{"norm": "rmsnorm", "bias": "none", "tie_embeddings": "early", "init": "uniform", "init_std_down": 0.00373, "grad_clip": 1.0, "train_tokens": 792200000, "steps": 12846}
Each number is 200 + 30 x the weight over its row's rms, rounded and kept within 0 to 999. Layers, rows and columns count from 0. The size before them is the row's rms in percent of the matrix's.

# down: layer 10 MLP down (transposed), 1024x256, rms 0.0578, rows 62-75, columns 0-255
# up: layer 10 MLP up, 1024x256, rms 0.0862, rows 63-75, columns 0-255
down62,096,172,178,216,209,244,204,222,190,131,246,217,209,254,244,173,179,190,208,182,207,224,175,186,180,239,255,166,185,191,255,243,227,211,191,239,172,244,198,143,221,200,171,174,147,204,234,128,234,171,195,239,164,205,214,175,207,212,216,147,219,252,205,163,238,193,163,198,169,222,174,212,221,211,206,223,204,199,240,206,171,217,215,200,196,198,159,211,164,215,194,224,199,226,224,165,193,241,148,245,235,216,192,213,167,228,118,231,193,214,143,208,193,201,187,187,213,144,203,186,171,183,163,198,240,207,212,225,218,144,201,174,194,238,198,181,153,196,200,223,159,228,204,229,171,226,232,201,200,234,182,166,193,186,175,169,196,219,200,171,184,224,201,151,217,175,226,198,153,204,212,158,195,272,171,159,274,271,205,182,165,185,194,232,227,224,191,174,224,222,212,165,155,244,162,212,204,184,192,264,186,229,186,198,181,157,240,231,132,184,236,194,207,155,182,174,189,193,216,207,171,172,254,212,163,184,224,146,197,212,208,207,171,178,257,246,280,222,132,176,209,208,193,208,143,168,181,223,208,216,194,159,148,170,210,195,222
up63,095,216,194,216,207,194,267,190,226,217,219,165,176,198,198,211,175,241,194,196,181,212,210,231,174,207,195,183,194,203,163,210,197,183,259,224,272,142,215,243,186,180,203,197,223,198,260,203,285,177,178,161,168,197,191,193,181,217,181,173,230,211,155,231,179,163,180,202,185,195,190,192,198,198,264,201,179,155,222,191,149,184,176,250,261,234,232,170,171,167,164,159,220,207,241,205,205,223,175,226,183,231,196,211,206,224,189,189,236,158,236,226,208,168,197,184,162,200,162,223,182,165,173,207,225,280,306,244,198,210,183,216,210,234,206,203,216,167,176,186,200,201,240,187,201,215,176,234,196,166,207,157,203,187,177,144,230,231,245,187,237,193,245,187,236,176,185,169,142,201,173,166,205,176,232,202,234,233,235,206,205,225,263,192,176,140,222,194,147,228,263,256,198,153,171,190,225,171,175,210,161,190,201,199,225,178,153,170,207,159,228,216,188,256,167,196,231,175,203,190,230,192,200,166,177,209,231,173,222,176,189,188,260,208,248,159,190,208,128,179,189,179,120,221,206,225,226,238,182,215,182,158,201,258,158,187,199
down63,101,230,195,146,194,206,132,227,210,157,243,161,181,240,160,230,191,226,220,214,231,197,248,228,226,237,243,219,241,225,176,201,258,181,201,202,185,185,199,207,165,200,167,188,142,163,205,214,161,207,171,201,235,204,183,150,212,172,201,194,158,184,238,183,239,227,244,223,225,177,224,193,251,212,213,218,199,212,202,252,133,207,158,216,172,186,214,235,181,158,188,148,156,179,253,194,169,268,218,222,203,167,136,242,172,198,217,206,203,208,242,154,202,222,166,198,166,137,168,252,179,176,200,130,232,243,223,207,219,237,237,204,198,214,256,201,157,144,169,185,232,238,219,185,159,178,224,240,195,262,222,273,202,148,167,133,184,203,230,182,145,149,199,173,209,188,199,186,216,189,141,206,245,208,233,178,201,191,182,203,179,238,236,170,191,156,223,203,237,216,215,219,170,245,194,220,193,214,200,182,219,211,212,225,202,186,183,218,193,167,174,218,176,240,196,188,135,239,218,226,167,173,184,169,177,248,197,182,229,218,208,252,198,216,211,179,124,191,203,211,228,206,155,199,213,175,171,216,203,240,193,221,176,174,178,196,201
up64,083,222,180,207,216,194,194,167,218,200,186,182,196,236,191,207,222,195,213,177,198,193,209,221,186,210,164,202,205,235,187,209,209,165,251,196,196,203,186,167,267,162,193,165,224,144,178,220,212,244,221,199,238,243,225,214,199,214,204,215,160,168,163,211,212,216,219,241,182,210,262,212,217,206,204,144,162,182,171,187,192,219,239,204,258,221,219,154,140,242,162,220,227,184,258,142,180,168,189,217,187,251,163,208,289,171,161,162,169,216,174,156,229,176,202,225,175,159,197,184,230,155,178,233,153,204,209,209,256,233,249,192,231,175,147,202,242,215,241,125,183,195,117,223,170,170,177,210,221,243,189,214,192,185,211,203,231,199,147,158,146,201,174,192,202,162,190,213,211,257,187,190,204,202,263,191,193,171,215,209,144,258,212,255,201,218,202,188,193,196,181,196,199,192,190,195,164,209,161,256,265,197,241,166,243,236,230,177,196,215,173,172,188,234,235,176,183,226,228,276,169,222,245,131,185,182,196,247,207,177,182,172,175,222,182,194,170,187,199,245,225,218,179,236,152,191,203,240,171,192,171,211,165,183,187,241,206
down64,100,201,215,204,181,164,242,210,241,203,213,208,206,181,173,205,214,208,180,187,191,163,196,188,178,181,207,208,222,190,199,192,199,256,164,176,220,182,179,225,181,195,202,204,203,213,225,260,222,184,126,175,184,156,220,225,157,160,213,236,205,163,198,256,213,228,189,229,212,161,169,179,250,195,192,174,229,165,240,207,282,216,203,166,166,194,151,163,182,193,226,188,185,263,136,248,219,234,188,235,259,197,281,183,211,193,241,235,174,207,208,206,181,163,210,230,187,252,213,204,211,219,267,204,181,272,220,214,195,208,215,236,226,251,219,152,150,169,192,218,208,202,264,159,260,210,142,240,139,231,204,241,172,275,205,218,178,216,158,213,229,208,222,209,164,207,218,207,187,160,180,172,232,167,192,217,243,185,209,216,250,179,192,192,247,267,210,246,192,202,223,201,176,143,189,197,150,203,194,213,182,234,185,139,155,255,203,249,256,194,182,219,224,191,189,214,157,200,164,186,180,186,194,215,242,218,181,220,228,217,230,222,204,222,209,220,223,193,190,129,203,204,210,173,180,231,183,138,241,171,207,178,220,201,207,201,243
up65,099,241,154,153,204,223,207,179,165,193,139,177,171,190,201,209,261,189,154,248,207,232,212,161,173,194,206,212,242,227,173,173,209,227,163,246,194,238,289,185,209,152,222,195,211,194,160,191,207,209,225,156,196,228,154,190,180,160,240,226,135,230,222,178,218,186,224,176,241,165,224,148,230,200,182,223,215,229,190,143,177,187,216,165,139,247,170,233,177,171,180,169,180,164,225,196,229,221,196,131,226,117,148,194,203,247,182,180,202,224,181,214,220,162,165,174,209,232,175,154,203,206,203,228,226,237,252,196,243,201,200,230,189,155,200,217,254,189,204,203,197,271,152,196,239,209,213,153,226,235,227,175,201,189,168,195,202,237,160,194,162,247,191,196,181,184,176,213,243,196,249,174,229,191,190,157,194,191,186,171,171,190,265,199,136,179,190,266,152,175,185,190,221,198,206,194,184,204,198,172,181,190,229,183,152,145,194,162,190,180,163,168,158,265,196,208,170,162,185,215,185,173,218,235,214,179,163,205,205,208,210,158,186,195,222,232,221,198,187,219,239,209,224,180,227,178,170,205,282,189,222,191,189,204,193,231,174
down65,095,222,254,256,216,219,192,198,200,159,80,225,220,206,197,186,193,204,140,227,241,175,250,203,168,163,193,210,173,212,197,149,197,143,203,206,170,167,187,143,164,191,237,219,208,83,176,194,202,164,192,174,291,211,208,169,176,214,217,214,243,192,207,213,183,167,217,211,125,241,200,206,172,214,146,178,193,221,220,149,201,197,193,176,147,218,213,228,164,160,151,234,248,214,274,224,192,243,241,197,234,226,201,233,206,180,193,235,191,181,238,230,191,154,172,178,206,186,137,210,223,187,201,189,174,216,196,187,174,210,204,187,197,193,145,251,168,164,210,180,229,178,202,191,214,198,184,153,182,251,227,147,186,202,221,177,154,238,268,176,207,159,176,198,186,169,238,226,175,174,172,191,198,215,188,235,184,158,200,192,216,152,160,211,232,242,178,216,221,212,220,195,227,194,194,206,201,202,182,221,169,178,223,211,220,174,223,194,165,174,197,230,207,192,178,196,185,206,185,202,188,214,188,189,178,236,270,194,221,212,221,164,201,196,189,250,220,216,195,166,139,203,201,197,203,210,194,163,219,183,244,153,131,227,195,237,240
up66,106,211,234,211,155,172,181,200,190,239,157,193,214,226,155,177,240,205,129,263,149,184,189,239,204,184,125,206,274,186,234,235,218,179,217,194,220,211,215,231,151,186,224,234,215,237,253,212,203,230,192,175,191,217,208,188,238,151,202,231,203,164,145,148,160,238,168,283,282,203,168,257,218,165,190,161,188,210,189,246,147,203,238,159,182,223,187,138,189,199,156,175,237,191,204,144,235,184,195,170,212,205,224,193,200,197,196,205,189,203,204,195,214,185,152,172,191,158,171,259,172,143,185,184,190,136,209,222,159,198,201,245,194,184,157,206,182,155,204,219,231,229,182,213,246,201,196,201,221,220,277,187,199,190,211,197,187,214,237,200,206,233,238,191,229,228,244,239,188,126,195,171,201,145,205,222,181,231,160,180,176,243,218,212,240,197,192,219,201,216,205,245,171,192,229,144,205,194,159,196,181,223,195,279,220,185,214,255,195,201,184,200,185,231,204,196,197,166,158,197,165,173,253,174,204,186,155,186,230,201,232,215,216,212,192,215,184,204,174,171,238,201,205,228,189,222,168,227,142,198,190,220,231,206,238,224,214
down66,094,186,166,184,167,152,186,167,242,245,160,173,178,232,174,203,214,219,98,188,195,218,216,186,175,150,124,210,213,200,254,152,223,178,173,146,152,173,237,179,214,214,163,194,161,221,204,156,247,222,204,226,186,137,211,241,141,181,208,214,159,242,163,192,206,190,248,237,147,182,211,199,190,162,169,206,130,193,190,172,278,193,231,182,178,211,182,189,199,274,202,167,188,170,183,208,200,179,220,169,217,252,187,205,151,211,235,179,173,202,183,174,206,211,197,192,198,172,207,179,198,210,269,209,203,216,212,177,230,227,184,194,214,191,195,186,202,201,198,199,192,197,205,217,212,185,210,183,181,196,197,219,171,192,136,150,176,203,193,186,183,205,172,226,187,165,218,167,195,124,210,227,188,205,181,190,201,209,219,206,183,251,144,234,184,199,190,214,218,240,164,147,171,205,215,182,172,223,175,187,163,221,152,242,264,155,230,233,187,168,181,198,126,150,217,293,220,176,205,154,224,172,182,148,183,159,206,243,250,184,184,161,198,235,237,213,180,212,160,205,176,157,215,216,205,199,188,186,164,164,218,191,235,236,205,166,182
up67,098,230,242,181,239,183,216,143,245,147,172,185,196,256,185,215,175,197,268,224,257,214,186,226,203,155,237,200,200,255,225,174,182,187,200,168,157,202,210,189,171,170,230,184,208,249,167,184,151,218,196,240,181,230,122,184,225,210,203,190,216,215,231,166,179,168,228,160,191,166,166,214,204,214,167,129,130,228,228,183,175,255,217,209,214,171,247,139,216,194,184,209,200,182,181,174,189,177,235,215,214,145,210,178,201,271,238,238,204,189,196,212,200,231,185,219,187,187,211,235,210,136,222,189,205,197,167,194,190,205,180,181,164,206,222,223,161,188,171,167,206,218,216,231,199,152,206,135,193,227,213,235,175,219,201,197,212,164,207,189,165,194,167,162,156,189,220,231,245,173,189,227,165,192,157,187,129,173,209,169,174,176,181,268,240,211,211,179,172,198,169,228,258,232,217,217,199,190,181,170,197,187,191,174,260,174,204,212,152,234,205,226,168,184,182,171,163,215,236,193,189,254,212,192,274,165,197,240,169,195,205,217,193,218,141,242,256,215,173,232,153,133,166,222,186,198,237,184,180,181,172,150,193,241,184,209,178
down67,096,210,254,212,234,161,175,187,234,240,189,170,216,208,196,177,159,205,216,194,210,177,215,193,202,234,183,248,221,202,113,237,209,234,233,205,210,231,156,205,198,193,198,215,194,196,177,202,221,141,177,183,251,175,190,221,207,166,168,194,172,208,157,155,224,157,185,210,193,206,127,246,248,248,168,200,168,151,188,191,214,183,213,197,238,278,207,184,212,220,231,207,149,252,234,250,198,202,214,235,237,196,190,216,163,171,213,136,176,152,200,205,146,200,230,161,188,230,161,192,153,268,261,178,165,182,199,267,173,236,204,243,213,225,247,182,179,217,149,204,253,241,183,239,179,213,181,215,177,193,219,202,177,216,200,163,174,207,241,185,220,176,243,200,224,227,222,182,183,203,211,168,210,206,182,207,214,205,206,151,210,185,275,198,201,223,231,223,178,243,213,222,178,247,224,184,183,232,190,188,181,196,234,201,152,184,154,217,252,198,208,183,216,169,186,174,194,196,241,134,207,210,187,191,161,192,215,204,128,270,234,169,225,197,217,160,202,156,216,167,177,139,204,221,183,181,207,230,218,252,204,210,253,188,266,224,169
up68,099,178,203,216,154,218,199,267,184,218,229,143,227,196,192,188,189,167,228,229,209,240,269,165,240,208,212,180,205,237,176,186,240,201,182,169,266,251,187,255,187,208,208,199,227,180,207,214,199,199,214,181,241,173,206,202,143,219,235,201,205,187,197,201,180,243,194,180,180,198,192,222,206,266,231,180,211,237,168,193,223,156,225,153,193,245,216,179,179,279,134,240,198,154,152,287,222,249,235,230,223,177,147,180,217,212,219,202,175,206,163,211,257,142,160,222,166,216,196,228,192,186,246,174,234,253,183,188,200,212,201,145,205,247,210,182,194,206,189,204,201,188,193,171,242,190,207,205,197,257,163,168,144,218,177,159,218,214,235,165,175,180,178,229,164,204,224,238,195,181,189,167,226,196,239,193,181,223,204,225,183,166,180,187,144,145,243,190,202,183,177,204,185,195,206,178,170,171,184,231,264,228,205,149,232,255,173,214,159,198,172,227,202,142,180,205,211,181,196,244,229,162,211,225,182,166,183,222,228,220,216,237,201,203,234,193,165,192,215,183,154,233,226,181,182,157,178,248,164,153,177,148,130,188,208,232,211
down68,093,194,238,209,200,208,199,132,170,172,218,154,242,187,190,253,235,179,169,188,198,268,188,195,206,158,216,173,256,212,193,283,257,164,229,145,151,156,197,232,218,186,193,232,202,186,168,202,226,152,192,224,210,262,220,259,258,208,156,195,215,222,238,174,233,200,164,157,211,165,183,194,171,185,219,233,181,186,260,176,215,178,198,172,203,234,188,153,239,186,193,150,197,223,167,152,216,213,157,205,184,129,222,201,234,187,245,146,232,164,241,149,205,257,205,248,204,230,205,210,172,187,166,148,175,223,235,206,218,221,170,165,198,214,159,164,182,212,212,261,233,206,211,206,276,211,231,207,239,206,184,194,227,236,195,231,209,194,229,186,274,227,178,222,156,192,179,164,225,225,198,218,200,164,153,208,194,257,218,234,213,204,167,208,174,216,185,148,197,175,203,211,233,222,179,220,249,250,164,198,225,178,158,202,206,198,235,259,168,156,240,148,208,230,209,229,184,170,183,198,187,199,191,175,186,224,188,181,200,187,171,170,211,235,161,202,193,150,152,213,235,226,213,242,223,184,193,202,202,204,194,181,184,214,192,221,193
up69,093,185,248,207,206,165,213,159,143,201,177,236,188,197,205,210,240,149,214,207,170,230,143,210,231,182,191,203,226,234,194,194,186,196,232,212,177,215,157,220,153,212,229,199,204,148,228,180,196,227,132,223,237,209,203,246,225,249,216,194,226,215,203,180,244,195,213,174,210,187,208,142,243,184,204,223,219,215,202,182,144,217,198,209,267,163,157,254,135,228,210,214,233,245,200,212,194,219,239,214,206,179,214,148,216,174,259,184,250,200,186,159,196,165,170,202,179,221,162,193,180,245,250,186,167,235,222,205,178,243,227,233,166,202,224,177,213,158,163,243,198,164,190,196,163,167,205,217,154,151,203,199,189,229,240,218,189,201,175,203,280,216,174,204,220,167,217,135,152,220,188,169,252,223,184,234,210,172,213,124,196,186,208,182,202,169,155,221,186,191,235,240,182,234,218,157,202,216,188,180,196,236,186,195,207,182,233,215,201,166,186,137,209,178,180,208,145,200,170,234,230,225,227,232,209,170,188,235,131,184,183,251,243,173,189,204,254,145,245,190,181,233,201,191,221,227,265,254,172,187,135,183,215,193,192,161,174
down69,096,191,197,180,249,238,189,199,241,196,137,213,238,191,201,181,196,140,235,172,190,216,184,252,192,206,183,183,199,240,188,168,179,183,176,244,202,204,179,187,190,250,222,199,171,209,194,219,165,236,135,266,203,185,195,213,159,200,238,171,183,182,145,209,190,195,236,252,214,194,213,228,200,177,209,248,250,195,159,170,198,214,161,195,249,173,201,240,155,190,213,188,173,181,240,233,203,220,188,160,219,199,171,220,156,135,246,211,252,233,169,217,160,205,174,246,207,202,220,220,250,196,117,169,222,164,177,225,229,196,144,246,216,161,157,237,157,203,150,241,185,230,147,183,229,212,209,169,188,230,209,150,218,170,137,123,192,202,204,218,183,143,240,214,201,188,216,167,184,214,214,227,244,181,205,149,171,164,208,224,156,205,149,188,222,256,184,188,222,222,231,188,228,188,203,231,173,197,211,175,205,202,187,169,235,215,257,168,191,201,225,231,196,196,203,189,208,165,231,173,224,190,226,214,209,166,235,190,178,175,224,183,175,213,169,289,177,194,187,136,163,229,230,227,188,263,226,241,186,173,216,232,222,185,167,170,225
up70,092,247,201,196,213,204,231,170,268,177,205,146,145,164,188,149,226,193,207,145,239,203,242,208,210,184,225,176,188,190,209,173,219,216,179,167,163,132,219,216,210,259,156,224,238,173,230,228,158,217,179,219,177,230,207,140,191,202,209,152,230,188,194,171,184,156,159,203,268,246,203,237,234,216,208,207,199,197,201,174,211,189,103,186,222,229,254,183,185,222,191,228,189,218,209,174,165,184,221,157,185,219,234,209,197,215,185,153,154,248,194,182,158,242,208,212,211,244,208,261,240,241,206,178,229,245,170,263,190,206,203,174,186,164,194,201,264,164,188,162,199,169,227,228,235,200,158,156,207,174,271,188,256,164,157,202,214,180,202,221,240,213,236,171,182,207,242,209,189,192,247,215,210,193,171,178,226,205,184,189,131,217,236,219,221,248,238,191,158,234,212,175,186,209,214,259,167,215,248,220,193,260,169,210,174,167,164,171,214,136,224,193,203,179,210,210,204,218,203,179,161,178,191,200,195,201,182,215,224,229,211,217,224,191,193,230,241,235,207,211,237,192,191,232,214,117,179,188,216,185,177,207,146,164,207,239,212
down70,097,189,200,223,239,188,198,199,167,158,181,199,199,132,241,210,201,166,200,184,197,178,231,197,171,154,205,202,185,158,247,175,187,193,216,183,212,174,219,181,206,208,164,237,142,207,152,202,232,226,202,195,177,233,234,190,197,243,164,193,214,251,174,249,196,160,216,235,215,162,209,203,203,179,174,185,227,156,224,169,198,188,195,216,171,206,177,244,179,256,251,173,237,192,203,206,170,240,237,155,241,228,178,206,181,249,230,219,154,194,144,212,202,195,222,232,217,182,231,219,185,201,243,182,178,186,175,203,215,217,188,182,198,184,194,229,230,225,205,207,196,210,187,186,210,185,160,185,164,206,268,217,144,166,194,197,169,179,200,284,109,171,219,244,158,211,167,217,256,241,198,191,188,195,188,202,194,174,147,215,238,168,184,131,181,276,180,166,217,195,169,181,231,248,208,236,220,157,213,162,193,197,193,184,177,214,202,219,224,162,176,266,237,214,219,235,208,195,239,188,260,146,179,212,244,207,177,217,226,286,186,180,174,198,223,183,119,235,231,168,162,219,139,237,204,212,191,231,242,139,174,206,241,188,223,176,213
up71,094,220,172,160,221,217,225,165,180,200,203,184,183,172,183,203,205,183,184,249,166,204,165,172,211,191,207,154,188,245,219,195,216,192,170,184,181,200,115,232,183,172,201,171,184,227,247,209,240,180,143,229,214,204,196,194,227,167,178,192,176,214,184,178,209,252,185,122,192,186,154,223,198,180,227,189,170,229,156,142,157,151,235,184,159,212,169,195,225,189,243,188,173,185,224,191,196,284,187,170,211,179,261,207,189,180,198,214,231,191,208,240,72,216,184,209,187,202,208,217,160,197,249,218,242,186,210,143,189,240,172,211,198,188,181,187,214,215,208,200,256,160,235,159,212,207,207,263,219,203,197,223,209,230,214,185,187,151,225,218,138,172,249,190,145,225,174,164,167,216,203,207,245,164,214,199,213,195,175,190,189,203,132,173,186,168,194,187,182,204,142,162,203,191,234,168,194,189,258,132,237,197,196,206,197,223,262,214,218,226,167,180,169,236,209,202,164,231,168,214,192,143,216,197,129,129,182,225,191,186,217,252,240,211,215,212,207,181,178,242,236,235,229,182,186,179,162,178,200,198,166,228,171,170,183,212,216
down71,101,154,191,191,236,202,181,233,228,161,239,200,198,268,222,259,174,212,198,253,198,202,228,172,233,189,182,195,195,217,216,252,194,220,198,163,249,192,148,208,213,127,224,228,171,211,134,206,208,209,183,169,241,256,174,236,206,153,223,185,200,137,199,199,245,250,184,147,257,198,200,220,203,176,238,193,171,176,179,189,223,250,162,201,256,173,168,225,179,179,181,225,170,225,199,220,149,200,203,292,241,188,210,195,175,180,154,234,212,152,238,241,117,191,203,199,160,238,232,251,162,184,207,215,193,209,184,215,185,180,224,207,167,191,196,231,169,197,198,166,211,197,175,192,196,192,236,221,215,199,194,239,190,210,220,229,228,216,198,215,173,212,233,227,230,166,192,263,213,168,229,238,201,190,230,229,191,249,166,171,221,170,167,219,230,199,172,167,177,190,199,260,193,212,190,148,207,167,186,176,143,185,190,166,125,170,174,161,192,219,151,190,169,226,211,202,182,221,158,173,181,204,206,195,209,178,108,182,216,232,203,190,227,185,218,170,147,205,198,204,120,202,200,238,178,166,190,238,204,201,219,211,219,210,240,158,162
up72,106,188,207,223,195,226,262,237,216,177,184,164,215,209,219,248,243,200,189,205,189,147,180,238,203,222,220,206,187,181,196,190,178,194,255,205,232,223,222,167,192,204,214,174,158,165,210,152,226,220,124,186,209,226,269,219,188,233,218,147,216,183,192,269,135,177,255,192,159,210,176,208,217,187,262,247,187,202,178,179,186,234,184,196,234,187,248,180,232,163,258,208,151,239,194,286,191,227,195,175,209,207,220,189,229,166,229,213,200,169,192,239,219,208,202,217,157,221,200,227,166,173,136,217,171,239,220,188,138,202,212,175,206,219,187,187,233,185,229,220,234,126,171,201,191,167,199,190,148,185,258,199,222,174,179,240,149,208,206,202,248,256,212,182,160,196,150,189,165,192,217,224,190,165,201,229,238,190,201,254,170,210,193,233,179,215,189,207,138,207,157,166,220,199,213,182,211,191,239,198,187,214,168,233,209,251,208,164,265,217,211,151,182,168,179,209,177,174,181,194,208,208,187,195,171,188,174,196,190,197,219,229,194,211,222,164,196,163,249,186,162,240,198,228,173,280,131,190,184,194,260,248,192,144,195,187,166
down72,095,149,151,213,220,195,192,196,200,236,182,196,197,216,223,186,182,216,171,243,265,171,224,199,197,155,219,185,182,240,213,183,219,224,195,205,205,234,245,162,267,160,162,221,174,241,167,171,230,205,199,222,208,244,202,230,173,200,215,240,228,167,215,164,252,195,190,180,196,194,185,211,199,198,288,222,231,278,132,178,216,123,200,194,191,180,204,194,186,163,257,194,171,129,258,175,244,184,196,216,184,180,224,187,190,226,194,189,203,204,187,232,205,170,228,207,192,174,219,181,202,206,191,247,174,189,203,182,202,211,199,186,260,148,288,224,215,210,166,205,207,207,167,171,174,210,202,146,147,203,185,146,264,221,170,181,263,247,176,233,228,224,188,226,149,220,223,222,180,183,215,232,168,192,177,190,228,209,200,178,219,239,242,208,137,193,210,181,205,263,176,260,184,141,205,197,197,206,184,210,207,187,212,179,237,178,170,179,237,262,215,180,212,221,224,195,188,185,209,231,161,219,219,233,224,151,229,168,186,181,186,190,199,233,246,215,186,83,176,202,203,149,171,210,184,221,186,204,160,179,176,184,180,205,161,192,194
up73,103,232,228,215,235,217,256,226,206,222,163,228,182,181,172,186,177,218,184,168,239,256,219,170,151,182,205,208,200,168,170,200,197,297,204,234,237,196,138,219,180,194,236,198,212,145,199,230,162,165,198,200,179,250,178,237,194,198,211,162,208,182,199,178,194,216,195,201,211,202,187,157,252,242,180,238,203,216,162,139,214,184,223,179,212,197,161,187,168,177,169,253,195,177,201,184,182,194,184,218,231,196,215,266,181,213,202,177,250,215,191,182,167,214,188,146,194,227,185,220,243,179,186,225,190,216,203,157,253,181,207,179,215,168,255,195,226,215,176,234,169,254,165,156,204,219,155,231,154,178,193,186,287,204,173,188,186,166,205,242,199,238,200,230,243,222,203,230,263,224,251,223,240,130,225,234,221,170,221,192,204,175,222,184,241,251,203,205,198,144,210,216,133,208,203,136,224,279,211,162,202,166,208,195,188,189,203,224,171,191,216,180,174,178,207,227,203,215,163,231,250,241,222,152,165,216,209,174,160,213,152,166,155,197,190,169,185,157,197,168,175,194,254,228,207,230,244,153,214,151,190,202,153,196,193,203,180
down73,099,229,143,194,207,178,224,167,164,164,142,264,215,192,196,183,262,230,181,154,194,191,226,180,206,214,221,206,211,184,216,177,184,211,152,210,259,171,232,172,229,230,172,212,178,242,190,249,231,198,154,175,268,237,168,237,238,241,243,214,225,185,204,166,231,167,199,171,175,221,189,180,221,253,222,276,237,174,203,175,198,200,223,190,228,227,204,151,160,239,239,198,165,212,214,232,181,210,201,218,184,203,170,182,191,230,178,168,246,189,206,207,181,185,192,213,172,177,182,167,155,216,194,139,203,232,216,205,222,180,218,233,237,161,205,208,166,189,181,153,173,169,150,239,179,226,186,184,213,239,130,201,182,198,190,192,214,195,201,196,205,230,176,206,221,249,200,190,209,214,140,231,153,246,133,238,182,199,196,226,190,204,173,156,165,208,224,175,229,163,187,184,115,185,219,204,203,215,212,197,216,183,251,221,188,203,136,193,157,194,211,162,188,177,224,230,136,244,233,248,219,212,172,179,195,232,206,155,127,177,212,270,179,153,250,167,141,219,213,229,194,172,235,226,223,235,194,262,225,204,214,220,193,186,169,217,206
up74,089,215,239,254,272,206,231,151,216,263,171,200,144,190,152,222,203,154,205,190,285,175,187,181,207,194,211,192,216,214,215,214,228,192,170,167,175,196,184,181,213,195,170,179,212,238,195,179,188,195,211,213,161,239,231,228,208,134,232,215,179,245,230,239,229,229,144,216,233,203,172,194,224,180,179,236,127,244,225,223,162,217,178,204,191,194,196,220,147,227,179,169,230,198,228,198,229,160,169,182,203,249,211,200,146,167,168,201,229,246,233,184,211,242,190,206,243,227,237,180,218,245,211,196,231,189,186,225,213,169,155,186,185,209,183,182,201,203,222,258,198,210,230,186,210,205,207,242,220,215,106,149,189,193,216,181,192,183,215,192,195,226,237,259,209,227,278,205,175,180,207,205,222,189,237,181,275,241,227,159,215,221,200,232,208,215,150,238,154,217,200,220,197,109,209,173,163,220,225,212,180,183,218,181,183,213,196,194,235,231,247,218,198,209,230,226,222,220,204,171,174,167,205,241,158,223,192,213,210,199,205,127,225,196,207,246,254,191,197,182,256,225,215,248,190,157,227,214,162,189,194,181,201,222,149,209,132
down74,127,173,181,185,190,215,168,182,240,199,198,246,238,198,211,183,263,158,213,167,243,240,165,219,239,211,239,227,229,181,279,180,202,184,217,213,193,214,210,180,195,231,200,185,191,268,150,181,186,218,232,216,220,214,196,213,192,215,198,163,225,194,179,201,197,216,176,166,189,213,222,187,217,187,124,222,200,195,209,191,195,260,218,194,201,137,140,181,150,204,177,189,194,203,235,234,171,183,180,175,185,197,219,252,184,203,129,229,155,228,239,229,208,236,226,211,217,186,263,160,166,150,226,188,232,170,182,226,242,193,198,235,191,213,177,224,239,222,223,258,162,235,239,222,214,172,193,192,200,239,192,243,171,168,244,175,216,206,226,177,248,185,219,196,222,223,201,126,203,242,201,244,250,199,192,195,225,247,187,192,168,185,175,202,235,161,153,220,229,281,228,165,221,134,235,141,196,220,244,228,229,178,169,154,207,207,198,177,226,198,216,218,167,197,242,218,172,137,225,174,177,235,175,181,181,198,203,177,113,201,199,165,155,218,206,223,204,197,238,194,169,177,128,190,247,185,213,244,163,195,188,250,198,200,213,178,167
up75,102,193,252,238,225,137,216,235,259,248,209,228,166,196,254,242,102,199,184,168,241,217,181,170,178,177,198,217,211,201,242,243,200,201,206,186,199,214,226,174,199,202,224,201,212,227,190,193,186,183,199,185,219,166,213,234,180,227,232,241,232,119,219,216,179,195,167,216,191,179,186,190,198,158,225,214,195,170,194,171,209,194,192,170,211,184,217,194,235,217,169,242,167,192,224,235,186,209,178,206,170,185,210,191,204,225,107,198,210,144,213,184,218,223,192,187,191,152,225,173,212,177,225,217,194,210,182,167,207,184,169,200,177,224,218,220,168,199,137,218,236,200,189,217,236,176,144,191,178,218,215,243,245,167,165,245,224,187,195,264,256,159,162,190,218,175,231,198,165,234,176,191,200,170,174,106,186,197,178,136,259,162,242,229,173,212,244,215,172,247,203,157,231,229,167,203,160,270,223,177,235,217,225,191,201,241,207,118,213,219,196,211,175,194,226,178,178,221,210,211,197,235,240,181,224,244,207,207,207,166,203,189,162,149,240,225,195,188,222,251,140,254,204,196,215,192,193,227,135,176,178,194,203,202,191,245,257
down75,093,203,154,165,243,184,210,204,189,214,194,218,221,198,188,208,178,157,231,157,169,153,199,145,163,159,162,153,168,244,222,198,111,170,259,193,254,204,202,187,180,240,197,179,167,205,200,169,238,187,184,229,223,210,195,205,158,162,146,135,168,262,260,229,246,224,203,184,189,190,203,181,165,171,197,258,208,176,214,227,185,244,235,216,187,251,179,164,210,176,166,257,191,191,211,198,181,177,180,256,240,182,221,187,228,250,205,210,177,217,178,209,164,187,237,204,199,165,244,246,207,176,148,257,203,193,249,175,207,225,201,243,168,166,190,197,202,231,259,213,218,211,213,149,174,242,163,254,249,207,209,162,215,169,236,248,166,249,216,185,202,164,229,269,235,182,212,259,219,213,219,200,194,242,179,193,206,206,187,209,167,185,208,232,201,216,194,225,161,179,209,205,169,201,209,198,166,171,250,207,164,225,159,154,158,225,223,211,216,255,181,199,177,214,153,267,207,152,190,191,218,211,206,233,257,212,191,171,214,227,182,171,204,224,180,208,182,170,201,210,166,184,210,173,183,184,203,203,159,227,148,175,217,150,187,247,194